Part of a small language model's weights.
Size: width 160, 2 heads of 64, MLP 448 SwiGLU, vocabulary 32768, 12.9M parameters.
Training: 416M tokens, 9042 steps.
Each number is 128 + 24 x the weight over its row's rms, rounded and kept within 0 to 255. Layers, rows and columns count from 0. Numbers have three digits each. The size before them is the row's rms in percent of the matrix's.

# q: layer 3 attention query, 128x160, rms 0.123, rows 116-127, columns 64-95
# k: layer 3 attention key, 128x160, rms 0.125, rows 116-127, columns 64-95
# v: layer 3 attention value, 128x160, rms 0.0884, rows 64-127, columns 64-95
# o: layer 3 attention output (transposed), 128x160, rms 0.195, rows 64-127, columns 64-95
# gate: layer 3 MLP gate, 448x160, rms 0.263, rows 0-69, columns 64-95
# up: layer 3 MLP up, 448x160, rms 0.258, rows 0-68, columns 64-95
# down: layer 3 MLP down (transposed), 448x160, rms 0.0625, rows 0-68, columns 64-95
q116 110:118135102089123091144134128122119067137126110129135129125120166084165142112107093115146115123106
k116 108:113101173165142124136129143115151142141150165117172094131147136136102095127108118151158130119140
q117 118:118127121102138131160100110136170102119101138131156155098139119170140137150119152093113116141125
k117 117:115137129130114111157151146113132126142161158096153130196147127161130119130119144133146113082151
q118 117:088139134135135135130147136120124140138158118115114149113113118147098116134119100126122146097123
k118 110:103102123094111158109136152174092118092130121124111119107079141165114142135107140128189093103102
q119 124:147184125168175115097116133156130125100143122146125141163132139124158172163157156151135095155153
k119 119:161126127111165122110131099157143103102112140120124144145150116097124129129124123126112116103122
q120 122:151155164153106109134126143119080127116090107132148134149142108119114131092115140105118129136158
k120 113:126151143156175151113107157168146129154149130153088124144107105142124150148147117104111103131146
q121 110:116147199135084122105124133133135173107133100098138127126132168126106096174094141090123105097120
k121 114:158160140122115159123187145143103133142129102113101108139109164183155134103138128097076123142135
q122 116:122111124163115141164168155078100139140125137149076157154144071097177148153120106085119134134145
k122 115:090114109117139110111073092156104130168080115132102180155143134079118112157145122117088152110097
q123 104:123123151077115162108151141152130106129152095128121166116185163125165086125136143144133120117159
k123 105:102109144136155109111116166108143121078133141122144183128128134163092124111130167115138101140170
q124 107:095110140154137124167136152098118141111132134132149112081146121122098136125133133112087157090159
k124 108:101139160129152159154138103147108122107136138119102164184126129127151078113162138141124170153040
q125 101:116085127136131133093110133104133121183104126113121130123130135070115140130155150121128135098177
k125 104:129116110126092176141163131144145123104142115136136145124152127157099133130141107111157142143147
q126 113:129135165120163130150108146146149080126159100108153129162119119089148109139083129138153143098159
k126 111:140171097126132079113098070139107103087141141117099139116127128137141107140140140127085143161164
q127 112:150097139120138109156140133115117174114121124132124136137114130088132135136154144042124137130182
k127 111:141119093092126171112141143147081139128171123082117128114105141127102077122175100141149108160068
v64 110:113182128174153169138129110144128131135136113087153130059083146101097108112145097123078149122124
o64 111:149142126126150108103084124179074150149128119127145137107175147137180189126151151174124143111125
v65 106:134107133142120144132131137168130155112141129114139114087137112099128088089167095088113174150078
o65 100:131119129119148136121113119124155101100127165138170132095101140176124126187157141101143140095142
v66 105:149124149147129132154141122105134080109100117140134095117115156105144144157169109121158138155102
o66 102:128080099111136154132129136125136102102158105117117164116123101114115071108122145134146098115157
v67 101:156111118162123146168142179127135117142091123129134124143110124115124139107117072137134123139132
o67 096:115124096119118107147091100131149130123067116127123134142121093119146122101109144126144128106141
v68 107:121080098157120129150166129150148129141147105117154134113178143134128175106152146147134153190138
o68 104:117148146123112124124112135111152163149131149116136127108121106154118131139145145123105161098184
v69 108:138111100113121179152109124116185141091129124151113111163114138143164105133106082152165145111148
o69 102:141137122095126163151156114138142112150131173124086097134143140172100097107145132138159085164117
v70 109:105134145088099161130107076099090116173154160171122150105120097137080143123133073152137127137138
o70 103:144142144152148139102118147090112162179091129081166059097127136144090148113122126131127151150082
v71 104:126142139146160128123090155180121144132150132124170113114117145173145106136133173139115126161105
o71 101:123192118102122107135165151127140117127147158168135116105108156154137122102137130136115095123166
v72 102:126141164143131107140142141112117131161120137173141109121167108136146130103062106122151111104073
o72 098:171144125100162174115076124153123096154143139123065135151129131130150123145109110129109133070102
v73 109:149172114142124142119167120105145129096157113154091144123175101144144128111170131108109148125123
o73 115:184103153155091095087121120134090131124109125121122107153110162127092147152147135102151110153123
v74 112:151094147158134152191138127135161120109127114122119107199108123149153118175161126137126148134091
o74 108:129153118125134139130133121127154118108144138093113119112128118106124091118130185109118131126133
v75 098:115143150119134138092099138130105134135160149157146126103148127120132135133114124125114140129127
o75 093:139106161131131157150106135080156126124121139145098093118107115130097137094107153124119148088170
v76 108:115154133148151133148112134129137101120133141130113109135145119143117132125155156081089145070145
o76 104:146103142092120096150133172081078164158123106098097122108131153127122150163112115160122140143099
v77 104:134156153124056119143105087075123132132106155141133123142126126140129127130143090162093124159149
o77 108:113127117159159154126145126107086121090135130119113102162099117117161103181117161134162160082090
v78 111:143162180103098097120113132105112160145187126128164154099118144096122142083099115119135156085141
o78 104:098135163132143146107107110122147137132110108178163105140124126167114096102140110139129115167142
v79 101:134102105119124133085084129135096174164119127106152158142104072138113121144122148116121133110114
o79 089:136070131206112160146103074097105171132114129113103097149121175126120104144130098154116138178124
v80 090:132171108187124105148131125115126105100099083141159138154148130103117131119115112148104120143075
o80 084:165132129148138132101124113133099128131145113110136132132140139134140106133125153128157169091047
v81 110:121169136088146142095164149135143149094148120114165136140151111141105105111133111139119111120154
o81 107:157078145162117098121183106161123099114110138119153140100132091158147158132149110122152151174108
v82 104:122110133128146135151114125148131157145177131089142091144119181119161161108143144120146105135085
o82 102:120141130139117171064146131128176142150081079174097141144143128101115132116189123113106136062178
v83 097:107091133116099121147096143115113122098149136113080104122134115089148134148090110125140118100155
o83 090:147102155132142108171124116126127141114125151163119139126138119102119146104130114084124130127130
v84 108:133184110115120153133100130176121072111123104084098151101117175169116114103121128162126086113118
o84 102:127116115160100103097134120149130123147104168116164125097132083129122128091177129134156120105127
v85 113:163131136121129168122178149142113158116116133100160126158098104146131167107116093154146074166092
o85 096:103123080198098113140123145135158144149100132110119126115131114139136126103090156141134143099163
v86 092:143180147127140168099104156146125125112127158134118089118146111135171110141108131077147126132164
o86 090:193115073100169059145145145125103164140097114114127122110135170148103106114124145118142126122173
v87 104:096129107081099123135117133146142089116116128135129139112149142149056181099099138077109148144157
o87 104:091131126093155107090083143156131111119150157112158123114140152120179118126126106171116104084095
v88 096:100172146125116126131107101117131157165115137146116143156152151114105121123129102138144138121139
o88 100:125138146091149149116137107140120124117136145092103133088085169141126124131059131114141121154120
v89 102:145113133129107139129103113137127104102109119149103131119185136115184138123161154109140161180116
o89 092:153126117119168123132129109152111112150101098111121103194128135152100121178128133114144099079095
v90 109:089127137143141175139155125087133105110131126121116132146151138167090121167111152131111121117082
o90 113:190067160155117113140164174158114137122129124131134126133176151106138135159161123169088159140117
v91 097:106118144105093142125169149118090090167141131147129137123124143115094133144099117154117146127135
o91 092:126123142128113156122084168169079135093119117107131140103146104140083146136097129133134105137103
v92 092:118130098088146148117124111140155127133101103148068117098121067151132144135127104145104147071116
o92 088:135094133098133159128128121135091119189103159134146116146141146090139096131099134184149137110137
v93 100:174166114157098079112147129109128147118103145153137129116147187081126140109097147124148178112088
o93 099:129168129122104111115152053115146121172153164124085161154169146161140147136131119136152108089126
v94 110:135096106135129110119153095134111157089153124142119108134152140074169128114128141116150134132114
o94 101:106121153112123177155107125107114102103142148121156207171150165151122119076131118138098116086141
v95 094:131097131173173121126086135112107156136100099136126138156085116092113126143110143120167111101110
o95 096:128170160127133145111136119118120155128134159098142140160176128080111111187139106139093136146091
v96 106:139146160094114118118116154079095112116113130121090097154121175162130110158139108124131126162073
o96 094:116118112096140147122119156161122105126183150163118153133103111145160120112135148126115119153110
v97 094:106146161093172157140135135094107146114132146159116112142101094143187126117181118131126089167105
o97 092:094139129159132118106146142106079152134129137118120141104125135149161113116155163151176125134129
v98 099:114096113172108135149124125142108114140139134123066151166155096158122130115146122124117125120109
o98 111:124123124143126084180162126130134160142077192139126121158075076144179130137146106093105137138107
v99 105:137091130122119100133113136160108129126094127151144128142112117120112123092124182127127125127142
o99 105:103123134159152133115120128146156161130162134137139132121138077136132134151138122149119094145144
v100 108:184155129090115089112141087149137114132133130175167126153136153128129171139129072117164180104124
o100 108:130141148133113143155129089115134112128135100110116097109153115135114113129129142108117117142140
v101 106:105141082172101140142120131103105102148114131147149098131131109091121117127122120107121157138159
o101 108:159120134097148146128122143148089153125122105130122127057085164155115140115132135141152107122085
v102 106:121145120085120156103125106126136162116150137074117117141121083162114150147147105140100149125089
o102 103:117119117126160153147183175158093147115085149138127114133114119114119115171139113143155114138119
v103 113:119128116138179099128127089108166136163105130164119135125116143160135120131113134125156123144185
o103 104:105130145107133096141129168102107026138092149139160097133107119169114135120131118122118142144131
v104 106:077083157126138129060139128175160120108122123153186116111095127130086127121110148125133134134103
o104 096:111096126102138146136117111118187106148170111157165197056132104137099109143093149143120143089149
v105 106:118145111140128152119094131155124154155141108109080149134096098100105157137162109138120128111097
o105 097:134122155105128144079088124137125112104134144140063117129136131121127106167144137120095112112133
v106 106:140083142163104159120104127106089160139188111180127091134170127101133119119134111117119107129163
o106 100:129110136129123120157149152111138137143141118146203136165092102144145139120136129149125085132136
v107 106:119122165166122104109102116151118154114148136114135168134123126115162136108142124121126111105133
o107 106:092097124124137182130125097098132134117132170136114141143093089147132162129129143107084164123107
v108 105:107073102103122139103153099103141128148118159111140119123127125128092166154143109127092153122109
o108 104:187090099144168126145189118111085147188105103098150116163123064138113121162116120138127142162097
v109 104:124125113100194095115105127127144137144131153103165130144129149153107095142119127100132094079097
o109 097:134155135121102148131107129130107136168120133127132149124150140144123127117116090091098130139066
v110 103:153057140127120128134116122119176137138135160112152130092140119092150074133083125120110109126145
o110 095:096164075131138153148137112136140144163177164170135128156126116102104143130115095094133137135136
v111 102:137137140139133156102165135117124126113100121115074140119104133150143131204118153107150114122139
o111 106:163090108141100129151121101124142126123125137115141172120152167129106117116114113098112107131157
v112 100:127098134153131141144111122170119135155133094109084186145098154135097158122160123147088099141113
o112 098:124133102147143150079099121140113076132086165117132163052116133134197117126134165130114136154093
v113 095:164116135077100107163136126129120117133142128139137156128107127142200114143103086134101136144125
o113 092:072081127116106130139129162109135098142094113141095146127159116161113152151168139124156123119154
v114 100:155162138105121099141138120131170104117125146165158127135093099158146100147102110127131077131123
o114 098:093099092109156158120146125119192094120142126114095153163117106105147113139144178150174116147133
v115 105:134095101177155113120167140146132139137144087155096090106126125139117127089118074102145144165129
o115 102:158150107154124121121092110101146135080123167084144150130102106165162103108103172121129115100115
v116 103:125176137144102118119136079159142140114145147147145105146146089105108164148171164137118143131110
o116 095:172083128134139144138160149110136174154162135122096125152121106158184157100126162114092108139108
v117 097:131117087133159138128097095109129124134150136099099092076145138075090094125107123119169154122112
o117 092:143181156168091081123121137164129134120124159133174113125148152142135144138140128105118132104143
v118 110:141104138136143158124113166162106133133088146149136178149178109117113107104182088178138149104136
o118 100:087121112170120115124148103109118138121147110143158112129102117092130135151156169120095179122115
v119 103:111148166098156118089117123086144108074125145167100092101099123139127169168121136136138092158142
o119 099:135084125132096138092164124153107132142157108203113148087173145121119149135155145113123106180149
v120 109:167148138133165097151109093147118138131093122142142102113108111126115124110134132120129137171165
o120 096:120132108177086135092129108133136098182109109123098158103092139115113151121157124150162120127107
v121 109:159143133141141158151149120128131139147125172129123114119089135151169147130137198115127107111141
o121 105:122091113133126125142165094113134144186118126145088131114124133099173154166129107098129096147167
v122 111:119097115130116161128118131127133133102123125152157105093100106120131180081133105121146151127098
o122 105:139092162111137153157189119123125094134067111144169129109111153124138082106135166108142129118125
v123 107:169119142110152134156162117165123127148120137117128092136079114119188126101137088108099107130095
o123 103:140131119115188127108196150141191074120133121133116103146123131161173127118125156125127150157152
v124 103:135106136133133117166128091129117140120102128137175143137172146124165154158124154144113113111132
o124 108:109095118101135124137148130125117143091162137143134111128108136105156092110126160105067135144116
v125 110:115140128108089123129162142118123144154151117113131163146117140136130133126141096124134144133097
o125 099:145124147141151133137104109141159128109087162076177131131149151114136126135174091111142108078096
v126 117:129143119128094138172160137125154137134150118131117157134099114209132140156107152108111120129145
o126 110:142122134059180120117132122115083145099106100113114151084141127136106130145172117121137105128201
v127 109:095068130135141153136107114127126145145160130114152133117135135144090107066144111155120093129088
o127 109:140170123143140133100141086139118099137118113109123107105120105160155148135153119134115197149153
gate0 091:145127134135135096191129126160075117144146134141129164106177175091158138135124084142108120131117
up0 097:113132111150150118128152136152164117128122131094158108076110109151127105136102118096141125141084
down0 083:166132098094129135140144143113118133102136121097121122116138155127146130083129159153138159138091
gate1 103:132129170116174116194106091122148164134143111108139129099139176128129096123153102117137159121137
up1 093:122131130140098135142157149129112154145136127159158106138108121116123134135127176126101151105115
down1 098:158158106101129161081159125143125099122118123132092160151135096143122122092104097134097145126141
gate2 095:122119160113137139156119149149129128145123094154129122147124077202094131121159083143122128067145
up2 095:128103097112152114172126134108133120134099162116131129143131117104121127131166170115104167143126
down2 093:154098136155124140080190113098126159117129126150125122148137131123118113093114133132093145127162
gate3 078:159094118099126165145113133122155139109120129112154158101115152151138129151138093158156096129112
up3 083:142135134154096121156167109143089143124131107101176147132189167128173153180138134114140134114101
down3 087:099119143165077113146081097111131143074074103134138143114137101056166135142151122141171093154115
gate4 095:149106141179138127188119175085132120142123116134157117104122143114110123105150109134145154105120
up4 094:074136130178090098107061128145156138134134128123142150144098103114108124115150121113122160104151
down4 093:158125121139135099089125140171088095183184179133097148139138145156130101113093151166162118158123
gate5 114:138089141119165072131106158093175104173068078116158079100158172150108120143140135126122156159090
up5 110:150130107111141118152108116112127148098094090098133089114078155134134138135125131121117136121144
down5 106:146090159127141104128163156103131139193094117148129155119102139127094122127143192066120098115118
gate6 080:144135108130147149126149101138156140106079111099143146129098104172110137137127111106124067123100
up6 109:097137160125142137144142115161108104112153159105115134150208104181119152106140108116139134108132
down6 099:168159105159112125125145124113140112123094082141122145117088119087158131181157148124067103164142
gate7 111:101155147106123105156152135184147135149105148167161112145127092153129127159131159147127187124107
up7 108:097110127140092104122137161138165131160166110115107120107102124093149133119143131151119153129145
down7 102:124123143110149123129121127124121149128133095155102112143094125137146114097157091115167095104130
gate8 128:141128173173125150148137152160153132114129069141122164141167116160114124112134122133101112135102
up8 108:153133147085107152103137150169127131068125127174123118122117147105151097140136108119126153137105
down8 129:127102112141117122157118153177185105145113143145102127103140100159101158111152146123141121129124
gate9 121:110130134110114088125098133116126128149094143119143126135159150119118158137145110110144138101096
up9 121:134141115096132120141143174146117160135143100159118073115102085127122166137120120124115108158135
down9 104:116097130128109113150147119123167112144151131138108136160077116153141119109161124111121138123135
gate10 104:152156168145133127155161124118080170136122112099137112137132182126088139103109132100138141132122
up10 116:136113183120130159133165141096133126152116130074105132120116119144125117165121111123146098115147
down10 097:119126164154134120119100115130131133115140120115135116144145097140131107165140146102152103131145
gate11 105:140112137133187143118142136133153142145140106132124173116130143130137116124143112131139142117099
up11 094:150121065129146094101094127101169101140121123127149158120142106168150132142163119151157161091093
down11 101:129171145158139123139058124065164135132154088140135131131141167078142111126129087146185132147094
gate12 093:109149129132141141138170120123123154143126135136108096089122122153093167114155137124099130180112
up12 107:110128141105145109078149129143139137105137144156107135147111133112106105116139126085151153132076
down12 099:084115088148136108141152130079108121161129107106101125135105114116148180129117117150137132126119
gate13 100:137177123175155101122144129169148155116151106139118116118101135110127078095112131112143119112133
up13 102:123129132142100099102139125148118090142172157176109134090142112154124161158105098152159133093143
down13 103:121095145115142134143164109068126131129107180063129149120103140152157129139134143075115105103122
gate14 101:122102145150132121144155117139120099152144104137159142147135139079196146128126115153131119117178
up14 103:108120127147149099147130111127134102140118092146086124142133169152160137090103146154160161135131
down14 099:145154125160108125138070150109114182124122101147144118117118146127132117132136135114156129145123
gate15 094:143103124151134093156122150112146113098088140107134123104092095193111171126104135076090137117099
up15 096:164136141146119112157145129106111154102158105144130114123111124131104110126120126086149106170156
down15 095:136097117128130095157117129078131129117125193120105117122168144129144137149155163149149108094165
gate16 127:130110148170114113122150137097079126122094162152145135133175127136079086141099148107146119147073
up16 111:103118119099154144130146131124136157126168130072155133109130163124123151157171114137154137156141
down16 130:136133115112119143112161125141154112133182153151131126136127120152173108086157111145090124151092
gate17 101:132133120141108105146121154125075129117106121087156119088146172135129133108106131130100119105125
up17 115:160144118108135120116155106114142140106149132122118134135112115119118151131138099088156084160138
down17 113:114121154141142150119134113086098065120139139095114126104133143133173150124137131157118154166090
gate18 104:101132167137118139124110156108132098165125132129112119124163147138124153038140126106138158113112
up18 083:093104105089118134117157111125125120150139186168081106107103120121094127149096133119098083122156
down18 096:135103163124132137132105149163094125136117111166138146137120133116092131147127163133143110110144
gate19 104:150166183087150145139121146155121146152162172144102063148130123145105141149130126125123129155137
up19 094:124066169110125152159129131142120116126127108125123129117142130118097083181091117104157122100129
down19 119:125157097182104158143117149138129151119144104161121098125155124120100139115156127145137115105175
gate20 107:152114117155087090113124140151092115129125139130178190134124085114114116128111139100136136155101
up20 110:138129115080129146146154104117105094118127085124095101116124161149190153111159134183167142083181
down20 108:128172116144111138094130082143157181136114123138106108143116077176116100111122141137109155085124
gate21 098:116153118135142191117129099120148148159149143100113159168132145139130127128144132092078162135130
up21 092:163091116085138103147124135153140152139097143123122103125128126168125143157160149109163122102098
down21 094:089145161118139151107120134136171123097125143119108150106133118108133142151128188165132154089100
gate22 065:085130158108133125138088148108095159161124130106125116144110134148180114107100114126136153122142
up22 085:107121116134102129164137161140133149121119168127102145146120136099096081075145160133142116143103
down22 090:125104122152104116072152110125126084133103132136126079139185117138144118147111159146119133102141
gate23 089:097150149117094132177127153134102119147138090080146097100134114086122142114093091136113145147105
up23 104:112130151144132172111141110144107146159155167143130153067150109153144097127134108136110099118144
down23 098:156129114106129126159142116120112147081137099095118113146135146094133131148141104149119129147150
gate24 092:152138125134137118127121094112157113085109124151126120127122147108099132128127130116164132117139
up24 100:155094138130129140119147112163092157159105139134140141107119125129139081157126154157128146150153
down24 095:084145109119113150132155094154169129143124087097107127160142135171130144134110135134118111096161
gate25 101:092122125114178090187155119129096112128125117095150137124116105144120147116114136136135124121142
up25 106:127148148139136105117111176108134170086098136158176090100138162112154098109186113157145116137128
down25 105:114103156101120115135121116132121109126177102126141166124164103119115122141138155114145102126153
gate26 055:113096123128074113136177123096065134124161126104104170154136163173103127142137105174122142183108
up26 109:133153115139142118156154128147110132120123127155160106102127156159110112133158123115123142129110
down26 103:141125168079127114120140108137131131118107106100119108126104159101117167111098111078151148102131
gate27 097:087106108144087157128171124127118141147139147129161095112126128139152105139105101141121093105160
up27 104:126131097118095117115129117130125141132154078145156104147141140150120125071119139128122171123133
down27 111:149124141144151106137163157127157084092115132107125143136105139156140135167081122121156093137135
gate28 108:130151085141127130100155098103124178144157144112131121123146072150121143149161130112106168167111
up28 101:147149156120143167105138125145153131148127155092149149085164140107132122146135121124096159146147
down28 095:084126102125119151094157124090121165119167144134096109109145091132169077118137144136136124137106
gate29 101:111167117175110123130166097149109120126087161119132121127111127150153122105165107123102139133160
up29 106:138137149133154107136192188143114120138136110109139129149150135102142122113135186106130168131110
down29 095:133125089114090122087160118091151127107110134133145098139115131158116107171091118156103125176131
gate30 091:137075139178130117135130136107147132072146138141100145130148146119113151098136095108104187111124
up30 098:110139158168117120143153173147125120118149109109125181132117159151121144143137140097118057148109
down30 098:128136100119066116104110127117134172151146091156126120102135131137136152189116145125126139109144
gate31 111:104164124152158117138112129130116119162119110119132141094141061127120114110167101103134112117147
up31 106:114172147134177088129147108130074116150131136114116160107137103125147120134103129134121124149138
down31 099:162089111157092101152058133166134095088127121128131131172169129105118150143151136113139122142113
gate32 100:091103156178133093092134122192125124157094133116134125133105127124108115119131115147139114128139
up32 108:158106110071128144173149128126112128156145098205120124146152112144152133118117179139102102169073
down32 085:152129182122129124147143125123152155162157126137146148149107096188143091186156172120136125121149
gate33 106:119139158153097070156114155105112144139077131110173142149137116153147131158102125129121167167098
up33 095:136159151122109128141128108131167156142136107144081121145155118135102141164069150111123108145141
down33 124:132065126126137111089157142120174151115148164137165164105119144092121142113138147130149116156128
gate34 091:139142115122123115148133141112154133147130145116131135133129127152173126133147062134150128091166
up34 103:154147107155086097117131137086102125119166143127096085116101118136147081123105133080120135126123
down34 098:130136178116151107096079121134126113113099115124129120114139155138152147133108114105149166218147
gate35 091:157142132144104140156123092109156134147129108125161109153110126110154142144072132142180119093102
up35 085:173156086142140084135101122157079098094111160113097108137155087136133130094141121104127139159094
down35 085:109124159105146153119122118154129100083118129120127068130159154126121084110134125136129174157104
gate36 096:129192118146120144181195129115118117125153121156131121094122125156171122112151138125156095149096
up36 109:140196114144131137171170098147128145130153135138134149106097124107101159131099142101172142142093
down36 102:110104152150134089126154116100130106119105144099131117117149146130148096136086172109109133104103
gate37 111:131140098127102173102097124110161107123141173115113134096132105114149101116139066080116084138141
up37 094:133116139142164155150176131119093121135160132131115148135139138169188109139126129065104128155094
down37 111:130071136117137096111128118144073129134164140088156128126089097135140092131152104162145114123113
gate38 089:130149106074134129135139140111089108130128120131167121142113141163087137149129121169106160130106
up38 095:160171132129151129101128142124134112120144113089107089109125139134146111119135098182122123175122
down38 091:127106123125089163139076151140113151114096156172145111102148153125075161088137115107155071142083
gate39 109:171149111142161111152140151086172106134119142124138123121126137092132131122103159137161137089085
up39 089:158133130113102130143151132107109121087092116176113133124091156114158169125169108078159125158146
down39 098:143111176158158110146110140127088151113118106142159132099135132105105153139164144131154108112086
gate40 085:106120121105155096106090093109155138113127107101150109104121089116125092115121158149166158138158
up40 075:098104128108127149120138128136132126154127170128130133131111113120118158143124122141101117171087
down40 094:163134078141136132149153125129141083107105139104123125118129085141174095128133178142109133128162
gate41 087:136110089151084128149122130147161103102118160103149103124107111116154135121138142126085165125133
up41 096:124158118111161182096151108117137121147153124146115126135150125125167126136157140099142174122135
down41 095:155145094112110083089101126138143115161156124125113110116157140115143118114048188147141086170124
gate42 078:119099117105136155155140133109137110124111114107101123132094071132131116124134120147143140185123
up42 102:109082124136172113150125174176126158138139099125113147121130144137173164099107121126128106107119
down42 090:147131134085085132114180153124137141149140140163119153143145113118098114143094119085110139133092
gate43 095:133165117105118125141174129163130118107118156109154118133152124101158139166166107134149103160130
up43 097:101154151144126161170115125148140102124162145097141095129132198144123171132097124107131144091094
down43 105:163138141087128146094152102078138183117110173156106166144080103100138100142143160141118135121123
gate44 078:123144087150118156117103145141129100148115097107126091149096167078109128123084149126110142132115
up44 093:130128096170130113103137165162193095131137146156111159137153146141114105085113106097140096145166
down44 084:092126137078165094095104118111106145126144143123130154136113118117168163173134149135098114102095
gate45 112:141130137133122132123125130152134072095106141159156162161166129166137113127159158108162100138180
up45 113:131153124150139053173117137124063135110105128113148102160158152134125145134130108105125176086090
down45 119:119111116126140100122170144100125119121135140101175098087105176125102084112095118151111154113059
gate46 106:137066133126119157119127124174116141104106130121154147126104085126113124134108103117102140151140
up46 092:135158107133177149084144142142140122118130103121105106151106086110112117037120103113094098133157
down46 106:160106104085156155104129166088130142160101145115133113156110139120164157131146149130139146132141
gate47 094:113088124130130140123136141141201124126129108116101098102118118150127123129096087115119124117142
up47 100:153152106165157099121119091163155135150128150179161135094105145169121145112112112105135147107165
down47 090:085185118069084150118162158116116154147114100170150099107113144164121133124160133108111154119175
gate48 101:092133161108100136129170126148135140112147116118126158143139096144144115120144118180135120150092
up48 102:119159145129135109110118100141129171130149132147107106143078124144117129156106135082115113128125
down48 090:128158115130091124112122144129132132122114103092102142154100148134141149115125118121091119135122
gate49 107:143139119141126110121107111133137068143113116128138106181138109125151120123114130088136190121101
up49 106:142103144136136179138135133090170093121132141131151132106123079142111170117125106150126106136151
down49 099:133109150157100125113166133115126123162153143122162158110123124127105123188160147124135148143154
gate50 087:151111152139146141155128171134140161144103152145172116107121132104107078129109131130141157124139
up50 090:132099165125133131179129129112130143120128100092136154122163148162141084157142168141113134139105
down50 082:171099137161111109146106163098115114131142138147117130111152111149103107087126163151126139126123
gate51 098:132127130168122136136097119166137120155111103187118147103172135137160154120142121145117171142097
up51 098:127147091125120190126116113099127116119159151145100142173144132147133111119115120124135093108160
down51 090:157148149138126127123103145119095099090139115117123145117120160085182128136136104146149149145106
gate52 094:082143139118085183140142143100119152133135117073144131145143159139126124126134121134099149108139
up52 104:124141157108144078106163139138111146198120111060100099091105126107145110148126197114157151138135
down52 097:177117093128142129104080113155123107083106154151122102146106163152128115140152120110111144136151
gate53 088:123110075115155131135150087114124133156134138140124138110138151095144140139165121107123122134132
up53 098:199176141145111086107124085130137137097150124129139106120149121096141107109148130109138124147125
down53 096:125127120139113139163131099116148155107116159127132112135114052172112139126104151140122146165180
gate54 104:077122143138114154138102137110159133128161124125121137178146111142146136127134098140090125104157
up54 100:128124088165139162090118129126128117141133073141124087163146097111143163144086134092099135101128
down54 112:101151111114101137136145127126150129145144138092107148137099141135110137109150157137108142108171
gate55 101:103156160125139147153121048121113127160140121124144136114112124113082121129161095121147109135118
up55 089:106082116108118195159124105103142117147121096128057123174134106153110109118116114134131097165117
down55 089:126112124166129157103106073114166126157142163123153114165129141157120125138160105114091143116165
gate56 091:108154139132103101130136149139140098171104105125100103131099088141108152082123123099085142158138
up56 099:158088150118157121118137167125102125110102105102160150122114109122147181155134119198136092142118
down56 091:166149137155116119087146127113135085153131146138125123148102097164130100155119146078108177130089
gate57 094:138125164129149167112156134178129192126122156111111144081163123120140126141170110132155122167125
up57 096:161127141087136147119094157109146091097106102110127130117111108138148091126119115131121119127132
down57 100:116117133163087127115085118148123126134161112132110103154179138145165139105116131103130155127113
gate58 107:121167170111115145153175096110118126114151088113145128146133136148143154137107091105129144133160
up58 103:127112125094135122125124150121117131162138098143114118103125146106121111101176098134175154137140
down58 103:121097118164150119104077132133143153133130158085098139148119148144138135129108144148123109126123
gate59 079:093169083148108151114143125099147149116099125140151099145112139121103117172163140144153118121129
up59 092:140127118115104119104139127163090098139090153166113105134091094076139115139146155129141127124153
down59 084:113123124147155132112117147116130136142139116099119132140149135112130107103111088175107112106126
gate60 114:110129159148106163133133129133149101127147101103096127119167090136169138146146092078109094072122
up60 105:135104153133135115132118076137086187092094116105120111107148122134111078148128139090119108100139
down60 119:110132135136136143131127148118066099139173174092135134157151102153109099172139095178127149155152
gate61 108:136144120152135100140094187130115122128121146138142157120094102140140123139137138101160145118128
up61 113:121132188115135127113112121127111141124106067107130152132116122156140138143130129134105141138103
down61 122:144132120130078161157133111157112141113126141143134104124136159134147175097124136126102130131142
gate62 098:118124117114120123040184111127170103102087103139127137146144151121140144157158161123151108125136
up62 099:118125112197130093143124089142067130098120148118167109143163158114108115143143169160142080139098
down62 094:101117135130154140129126092128153134147109095147126143138144093143106119135066115155128139102140
gate63 095:131138117110126107135146101119095094111137130113121105120108115122158126163135074107100089180131
up63 105:128101150128151092110120090108084169116130105136113119154072112106125118120139096127075155125120
down63 096:134158150121094148126152159112133104123108140137130160103140142168112171146108176148199070115130
gate64 098:131142141077121116139129121085136130102117094147139093149125092135114149142147081190126140124144
up64 101:102139114123114111131109114139143150132106129114156146159137160154146111124150133107151132122156
down64 103:122114163134161101137098110123075134122146135111130143112131154126185095163134171118165087107071
gate65 096:112145087154104181093135158085094130121117126139129163155106102154102105126178196131087147129084
up65 089:118175093156111105153118071160132142127127111130091122116120117120126097091146157100106113142131
down65 095:143130131128122127147176121187139110139131128069125108136145115110127170159142078173125138114121
gate66 097:126106161110160160119161116148106158140138120133102129143121124125104097121115112145147136143129
up66 108:164158107163139140073148101173142094127147113141089063147165132142085161134161158138115128136080
down66 096:120113109131164086130088139140123160100110140148138150133123130098102111145095144111184136172145
gate67 089:117168157152111130117129130136123158103134112183110124125141136123133104151098093083139100175148
up67 090:139171141137113108109122111128094149104146074099131137099119116109115127151137161097149137112102
down67 097:130147118120118119095110167151108178132146087157104159098135123153118116143092138083125085136141
gate68 107:105111148171090170109105119120143125145094130108102166134117123149140128152136127143144127164146
up68 105:124061109100078105144112139124159068129088129112127143153106124148169123121146121146132105105102
down68 106:117166147135144172163134105158114110155147133128126133137125059147135153144175141102136069109156
gate69 190:095126107166091105087145156106134157163117127098124125132127107149087137139135067099139140170132